{"n_layer": 16, "d_model": 192, "n_head": 6, "n_kv_head": 6, "head_dim": 32, "d_mlp": 768, "vocab_size": 1240, "activation": "gelu", "norm": "layernorm", "norm_place": "pre", "norm_eps": 1e-05, "positions": "learned", "qk_norm": false, "attn_scale": 0.177, "bias": "none", "tie_embeddings": true, "parallel_block": false, "init": "normal", "init_std_qkv": 0.0361, "init_std_o": 0.00637, "init_std_up": 0.0361, "init_std_down": 0.00637, "optimizer": "soap_variant", "lr": 0.00489, "lr_mult_up": 0.656, "beta1": 0.95, "beta2": 0.98, "lr_head": 0.00726, "warmup_steps": 200, "schedule": "wsd", "decay_fraction": 0.488, "decay_shape": "linear", "final_lr_fraction": 0.02, "batch_tokens": 32768, "seq_len": 2048, "doc_mask": true, "train_tokens": 189300000, "steps": 5777, "dataset": "wikipedia_en"}
Each number is 200 + 20 x the weight over its row's rms, rounded and kept within 0 to 999. Layers, rows and columns count from 0. The size before them is the row's rms in percent of the matrix's.

# layer 12 MLP down (transposed), 768x192, rms 0.294, rows 253-261, columns 0-191
098,220,209,199,194,222,215,210,187,211,180,195,206,191,202,220,222,197,206,233,177,209,222,167,184,200,255,175,205,189,197,205,193,208,181,186,202,210,202,199,189,201,208,244,220,197,167,217,162,179,215,182,181,213,170,213,176,198,163,197,181,189,188,194,192,206,194,194,206,184,191,188,179,180,225,194,196,175,210,201,220,237,155,188,208,194,201,196,205,193,222,170,143,229,236,198,173,217,198,204,191,202,196,179,191,184,198,170,195,167,249,203,184,209,216,231,194,189,196,233,207,180,251,213,197,159,199,219,229,221,166,195,192,208,184,168,181,215,183,168,210,205,216,197,192,198,198,213,193,163,181,188,216,195,177,194,192,185,179,214,196,184,246,249,209,195,159,193,174,225,224,194,225,203,209,179,188,185,195,195,177,177,176,192,211,207,230,188,166,194,185,156,190
098,224,191,208,170,199,213,180,182,181,163,238,197,199,191,230,195,197,205,224,195,200,190,213,195,195,229,221,242,192,193,172,186,202,204,212,200,186,189,191,184,191,214,204,234,199,187,179,192,233,178,205,234,192,209,207,169,208,197,232,184,208,247,184,205,205,190,231,236,180,254,183,177,174,186,257,197,203,181,199,198,202,168,188,200,203,194,187,181,196,189,233,221,188,163,196,150,200,222,196,208,236,204,150,220,182,198,214,191,234,211,204,183,215,206,186,190,187,198,176,209,213,222,231,209,188,180,192,209,215,200,211,243,170,232,190,189,153,210,227,230,169,210,214,195,218,201,205,171,244,232,184,162,224,201,188,200,195,209,184,215,222,206,233,223,229,192,182,202,192,197,182,222,203,179,198,212,182,205,200,184,221,200,222,181,171,195,207,193,173,188,196,202
107,207,209,192,252,183,219,196,194,195,206,204,168,229,168,215,211,222,189,189,192,211,225,177,197,185,197,199,202,209,211,154,184,201,216,196,236,199,213,212,211,219,209,203,203,176,238,207,198,147,196,207,169,209,190,217,196,193,214,207,191,201,228,220,183,174,200,175,202,189,195,179,193,194,227,167,182,189,184,201,224,219,191,169,190,181,221,218,212,207,179,191,206,139,179,219,185,155,205,192,190,208,244,221,179,214,209,201,182,228,210,220,191,187,207,185,200,254,228,188,202,197,249,188,172,189,214,213,200,206,175,192,215,215,179,220,161,190,181,208,227,133,172,205,209,219,223,183,213,176,192,190,209,181,213,188,202,169,176,187,184,219,220,217,214,218,202,232,225,199,203,177,227,174,204,220,176,208,208,240,173,202,198,187,222,202,193,208,185,184,210,206,172
104,167,168,187,183,208,222,177,193,217,200,193,232,192,200,203,248,221,201,226,181,171,163,207,182,176,198,175,219,203,196,207,193,200,206,222,199,191,197,173,188,213,206,208,205,184,188,172,214,209,181,215,241,216,219,195,198,178,191,236,221,193,192,223,204,194,216,201,163,198,193,212,212,205,183,199,175,212,203,231,191,197,190,198,234,200,210,170,205,199,212,193,184,257,204,190,194,208,192,196,213,193,226,177,203,154,198,167,201,214,202,192,250,178,216,209,209,203,226,225,207,158,208,208,197,156,182,143,180,221,189,168,219,186,185,174,174,227,189,209,225,210,215,194,194,241,163,212,204,245,181,171,242,178,193,202,198,224,229,180,187,201,218,190,189,178,200,205,211,180,210,186,205,174,228,206,221,193,178,197,172,212,185,147,219,203,190,228,196,209,210,210,207
115,208,206,226,205,185,187,182,211,198,219,206,230,253,200,214,163,201,169,184,194,217,206,228,205,216,183,185,187,173,222,218,209,183,175,195,161,194,211,193,191,179,219,217,195,187,216,196,188,225,174,185,194,205,187,196,216,214,172,244,215,206,246,211,199,184,205,197,220,209,213,236,187,189,212,196,160,201,198,194,168,208,187,210,182,191,203,168,180,174,242,205,179,173,191,187,185,183,195,208,210,197,159,168,204,226,219,214,210,203,237,189,222,209,196,174,212,235,192,201,187,187,194,175,228,170,210,186,169,175,231,181,198,236,236,213,177,207,209,196,232,232,185,221,218,216,210,177,250,173,196,238,233,201,196,206,206,183,207,210,195,176,229,199,195,206,197,160,213,217,191,226,226,198,176,202,199,194,170,171,186,183,234,203,185,213,179,198,161,193,234,182,199
105,211,175,179,194,181,192,192,197,182,208,215,177,176,210,213,211,202,177,174,227,188,196,176,193,183,164,213,234,190,213,207,183,197,185,201,240,203,207,220,200,231,200,213,157,199,229,161,211,183,178,205,226,207,182,174,195,163,157,221,215,221,180,226,193,196,160,200,212,182,191,227,197,234,185,180,180,191,225,194,176,201,238,190,228,203,190,166,217,200,189,209,213,190,230,209,166,199,234,207,252,187,222,193,223,195,179,248,212,233,201,211,161,211,173,219,197,185,224,194,210,170,208,219,202,194,189,190,208,186,222,206,207,220,192,197,138,214,216,181,181,213,205,213,225,225,221,207,183,223,215,172,229,200,202,190,211,204,230,190,200,183,240,165,172,210,217,176,215,188,201,202,209,203,181,197,217,198,234,206,211,157,189,189,197,204,191,204,230,195,170,199,201
089,202,222,220,208,207,212,175,209,236,206,226,229,174,215,180,202,188,216,212,220,186,194,204,180,171,199,175,178,192,224,184,243,238,197,167,211,195,178,224,192,204,206,183,223,188,195,157,199,177,185,221,193,165,222,203,207,180,184,158,205,203,165,181,230,207,189,209,175,212,171,209,187,206,214,221,172,196,202,194,145,196,184,199,224,186,210,191,182,202,178,216,232,182,176,189,217,204,196,257,202,153,186,197,161,201,199,190,185,224,234,196,209,192,213,205,202,216,211,187,202,224,192,198,190,225,170,184,216,193,194,232,203,189,212,233,221,208,184,190,264,200,210,173,186,204,183,207,184,199,209,165,176,223,186,187,198,218,220,184,201,188,204,200,199,207,226,208,205,223,179,217,175,209,214,199,195,237,198,205,187,181,195,206,195,176,262,241,193,202,213,233,214
098,186,186,196,190,208,200,203,164,179,191,196,226,164,193,211,179,147,186,179,212,187,213,212,180,157,216,211,196,234,219,239,203,184,163,207,196,193,199,218,205,198,191,177,212,219,217,203,183,145,170,222,206,219,166,203,202,174,183,211,229,199,181,200,220,171,205,223,197,163,220,166,170,176,171,198,200,216,197,201,180,203,198,182,197,210,185,220,219,221,195,147,223,182,190,193,202,170,211,190,180,200,178,180,196,183,198,198,220,181,202,188,216,206,224,185,184,232,172,198,224,168,240,189,182,214,207,208,185,176,217,218,202,204,211,208,251,171,193,191,212,194,208,219,161,209,202,198,207,195,211,195,213,208,169,202,221,189,211,213,218,164,194,202,182,193,233,197,186,158,182,198,203,185,178,176,218,222,172,200,238,198,187,242,228,169,192,210,208,197,201,153,222
094,183,176,192,197,207,207,206,196,177,203,217,221,200,169,222,194,179,201,188,182,154,214,207,233,214,197,199,207,210,223,235,208,201,212,195,202,216,204,194,199,198,157,182,198,204,195,214,180,226,182,219,213,212,203,203,184,187,207,235,191,200,224,214,195,177,161,193,217,200,188,214,158,203,230,200,195,210,213,216,212,193,207,233,178,184,195,242,221,195,224,171,178,220,211,200,127,220,229,193,218,188,198,183,185,188,183,177,174,170,158,226,210,213,191,143,196,186,166,222,192,217,164,212,182,174,232,227,189,192,239,203,195,206,176,200,239,227,198,238,241,167,222,216,201,206,197,186,181,204,192,228,183,207,179,223,185,214,205,204,219,200,196,181,190,232,165,173,187,225,215,200,190,215,213,199,196,222,196,223,191,192,205,200,203,225,152,213,211,188,199,210,172
# layer 12 MLP up, 768x192, rms 0.19, rows 254-261, columns 0-191
099,204,243,204,177,184,197,209,222,194,197,227,187,225,219,211,204,214,206,227,208,201,217,186,181,197,156,173,212,210,194,210,185,189,191,201,203,204,211,232,226,176,198,162,180,176,204,209,169,178,163,192,175,231,191,202,254,198,197,202,176,194,213,225,197,188,176,174,240,212,214,199,201,183,173,181,193,168,195,199,218,175,215,175,198,224,206,195,197,203,194,214,218,183,209,207,202,190,172,218,183,199,222,188,184,190,219,221,158,235,183,228,199,191,206,172,203,199,206,194,169,188,177,193,200,216,171,187,216,221,166,189,216,167,218,201,190,175,176,215,170,188,212,222,192,223,166,218,239,238,250,199,170,223,213,193,218,211,224,176,208,236,196,209,181,197,159,220,229,185,194,226,180,182,199,200,205,247,185,228,206,165,176,193,212,192,208,182,210,211,235,226,184
105,198,202,175,206,218,243,165,188,172,217,207,222,205,202,227,203,193,232,201,183,192,192,159,199,226,208,170,196,189,207,211,174,200,185,198,201,199,208,170,172,196,182,230,204,200,253,225,208,199,223,193,237,210,192,209,150,144,184,214,224,195,180,157,216,203,212,178,214,187,203,193,214,182,200,176,216,212,171,188,192,224,209,197,235,182,206,196,201,216,222,186,197,178,201,181,186,217,166,169,211,212,207,173,207,198,176,231,202,199,221,205,212,171,225,186,217,220,199,244,212,211,172,181,171,234,203,196,212,194,196,200,220,201,169,167,229,203,185,195,201,221,207,219,186,207,157,210,217,206,200,168,176,211,222,175,203,216,181,213,169,203,202,174,213,210,205,203,217,192,189,177,219,210,222,250,199,229,187,214,194,197,201,187,210,189,204,206,197,185,196,166,270
094,205,192,212,182,201,234,188,193,214,179,203,195,198,197,204,179,200,212,168,157,242,199,210,180,241,180,195,187,198,170,173,227,191,214,206,220,189,184,170,211,186,161,182,162,213,212,220,188,195,205,180,211,194,184,214,226,221,239,205,169,220,176,218,202,161,223,211,210,213,231,202,196,186,185,185,184,163,243,215,199,167,205,178,162,190,206,229,202,185,198,184,210,222,201,218,165,210,204,165,177,160,198,226,197,197,194,200,197,195,205,173,217,208,188,216,205,219,186,200,202,177,177,222,213,218,217,200,193,158,206,163,187,205,215,191,228,234,233,209,195,180,197,192,187,194,248,162,191,220,222,166,198,197,205,193,235,197,234,181,151,239,202,219,204,212,177,212,219,213,187,196,202,189,189,192,211,217,217,245,231,174,212,208,200,183,202,222,208,194,184,190,196
112,216,204,201,199,178,202,178,169,173,187,175,179,255,223,171,183,216,218,206,190,193,188,231,181,178,166,211,179,187,202,205,208,217,246,197,258,190,176,178,164,204,200,166,194,203,219,206,204,186,206,194,216,242,178,221,244,168,179,217,182,196,206,224,228,213,205,213,220,218,194,214,219,235,179,199,180,198,200,178,165,207,213,196,196,190,224,183,204,163,208,227,222,184,217,220,192,203,228,180,224,192,174,230,223,197,157,243,222,202,183,186,164,191,214,200,213,205,181,200,210,170,190,183,218,196,214,192,221,202,200,233,187,227,174,182,180,204,204,233,173,191,223,210,193,189,197,209,220,233,209,239,205,190,176,217,211,180,184,195,204,208,204,193,185,206,229,192,235,213,174,180,194,214,185,194,204,184,185,181,192,186,238,218,172,199,223,183,197,188,183,169,211
108,214,173,198,207,226,204,200,213,195,179,210,189,255,181,205,204,190,225,189,227,188,196,205,188,171,169,235,215,189,221,198,168,258,164,165,200,206,158,203,172,183,197,193,180,188,177,209,210,150,246,182,221,218,212,217,199,196,181,204,185,194,210,184,208,172,196,195,216,176,184,240,180,207,173,158,216,189,169,227,226,196,215,170,250,217,193,198,232,139,195,195,251,179,211,236,189,199,207,195,182,172,205,200,193,180,195,225,222,182,199,222,195,185,203,205,197,192,189,188,204,194,187,223,175,208,194,202,196,224,193,188,184,229,193,197,208,202,196,189,178,231,199,194,209,222,191,192,211,176,202,200,179,218,163,214,210,184,210,205,176,238,210,187,185,212,216,205,223,199,219,204,205,221,219,195,195,208,183,206,173,189,195,250,173,208,202,213,203,186,217,176,218
101,194,199,195,205,188,205,208,199,187,184,153,222,208,164,211,210,206,196,163,224,228,185,195,190,185,194,191,205,190,228,230,198,177,170,201,224,243,199,173,165,183,217,189,189,192,221,218,208,207,198,170,209,211,223,226,215,174,203,220,207,222,164,229,194,159,199,192,193,204,199,175,171,167,196,207,199,232,196,198,199,180,197,196,171,202,212,184,200,195,220,204,182,163,199,242,187,160,179,223,175,227,167,228,235,215,210,169,159,187,260,183,203,194,194,198,228,171,205,174,177,218,191,217,195,199,193,191,200,206,188,208,187,207,232,219,217,234,211,196,240,202,209,210,194,214,208,210,223,266,203,211,181,170,188,184,180,208,194,210,220,168,204,214,191,172,209,196,239,159,186,217,222,158,203,184,194,187,190,194,186,201,206,197,222,189,214,190,193,190,198,204,219
110,236,172,195,183,200,171,208,176,207,226,166,189,206,192,179,196,171,158,192,221,211,202,209,194,198,203,203,202,219,213,188,216,176,180,221,182,193,178,216,230,184,213,216,224,208,223,197,178,181,171,216,190,237,209,221,210,200,178,248,198,217,224,193,168,166,186,194,187,193,245,173,186,225,160,189,195,209,181,156,170,209,217,193,175,196,160,206,217,232,195,137,214,195,191,228,197,172,208,228,210,225,207,201,196,182,156,215,250,188,203,214,208,178,187,212,192,195,200,200,192,176,210,203,179,208,198,177,199,176,228,216,224,185,225,194,214,179,208,231,215,207,209,233,181,204,179,203,203,203,195,191,174,198,181,220,209,169,212,244,223,185,181,200,182,174,196,198,206,173,208,216,212,202,194,156,230,199,191,205,213,189,183,213,207,171,199,157,212,189,208,202,215
097,216,209,210,214,218,230,217,172,200,217,175,195,161,204,190,192,184,175,181,162,223,186,185,240,241,192,210,185,193,209,213,207,211,171,204,214,170,190,176,200,192,209,204,202,184,234,201,222,198,198,212,180,188,220,197,266,193,181,174,193,227,253,198,186,180,192,173,198,188,230,204,195,232,214,181,213,186,149,188,190,195,219,217,191,229,195,214,219,183,205,212,206,198,208,226,207,235,193,173,203,224,168,212,180,167,177,227,206,190,204,226,179,180,176,175,209,210,199,211,203,187,222,203,165,195,200,209,184,218,211,194,157,177,206,199,194,203,209,230,199,150,214,204,195,209,212,212,182,193,190,207,184,184,191,185,210,205,191,239,245,215,193,237,201,164,189,202,174,230,204,178,213,227,186,192,172,136,205,188,228,205,190,196,203,212,191,203,178,209,209,191,221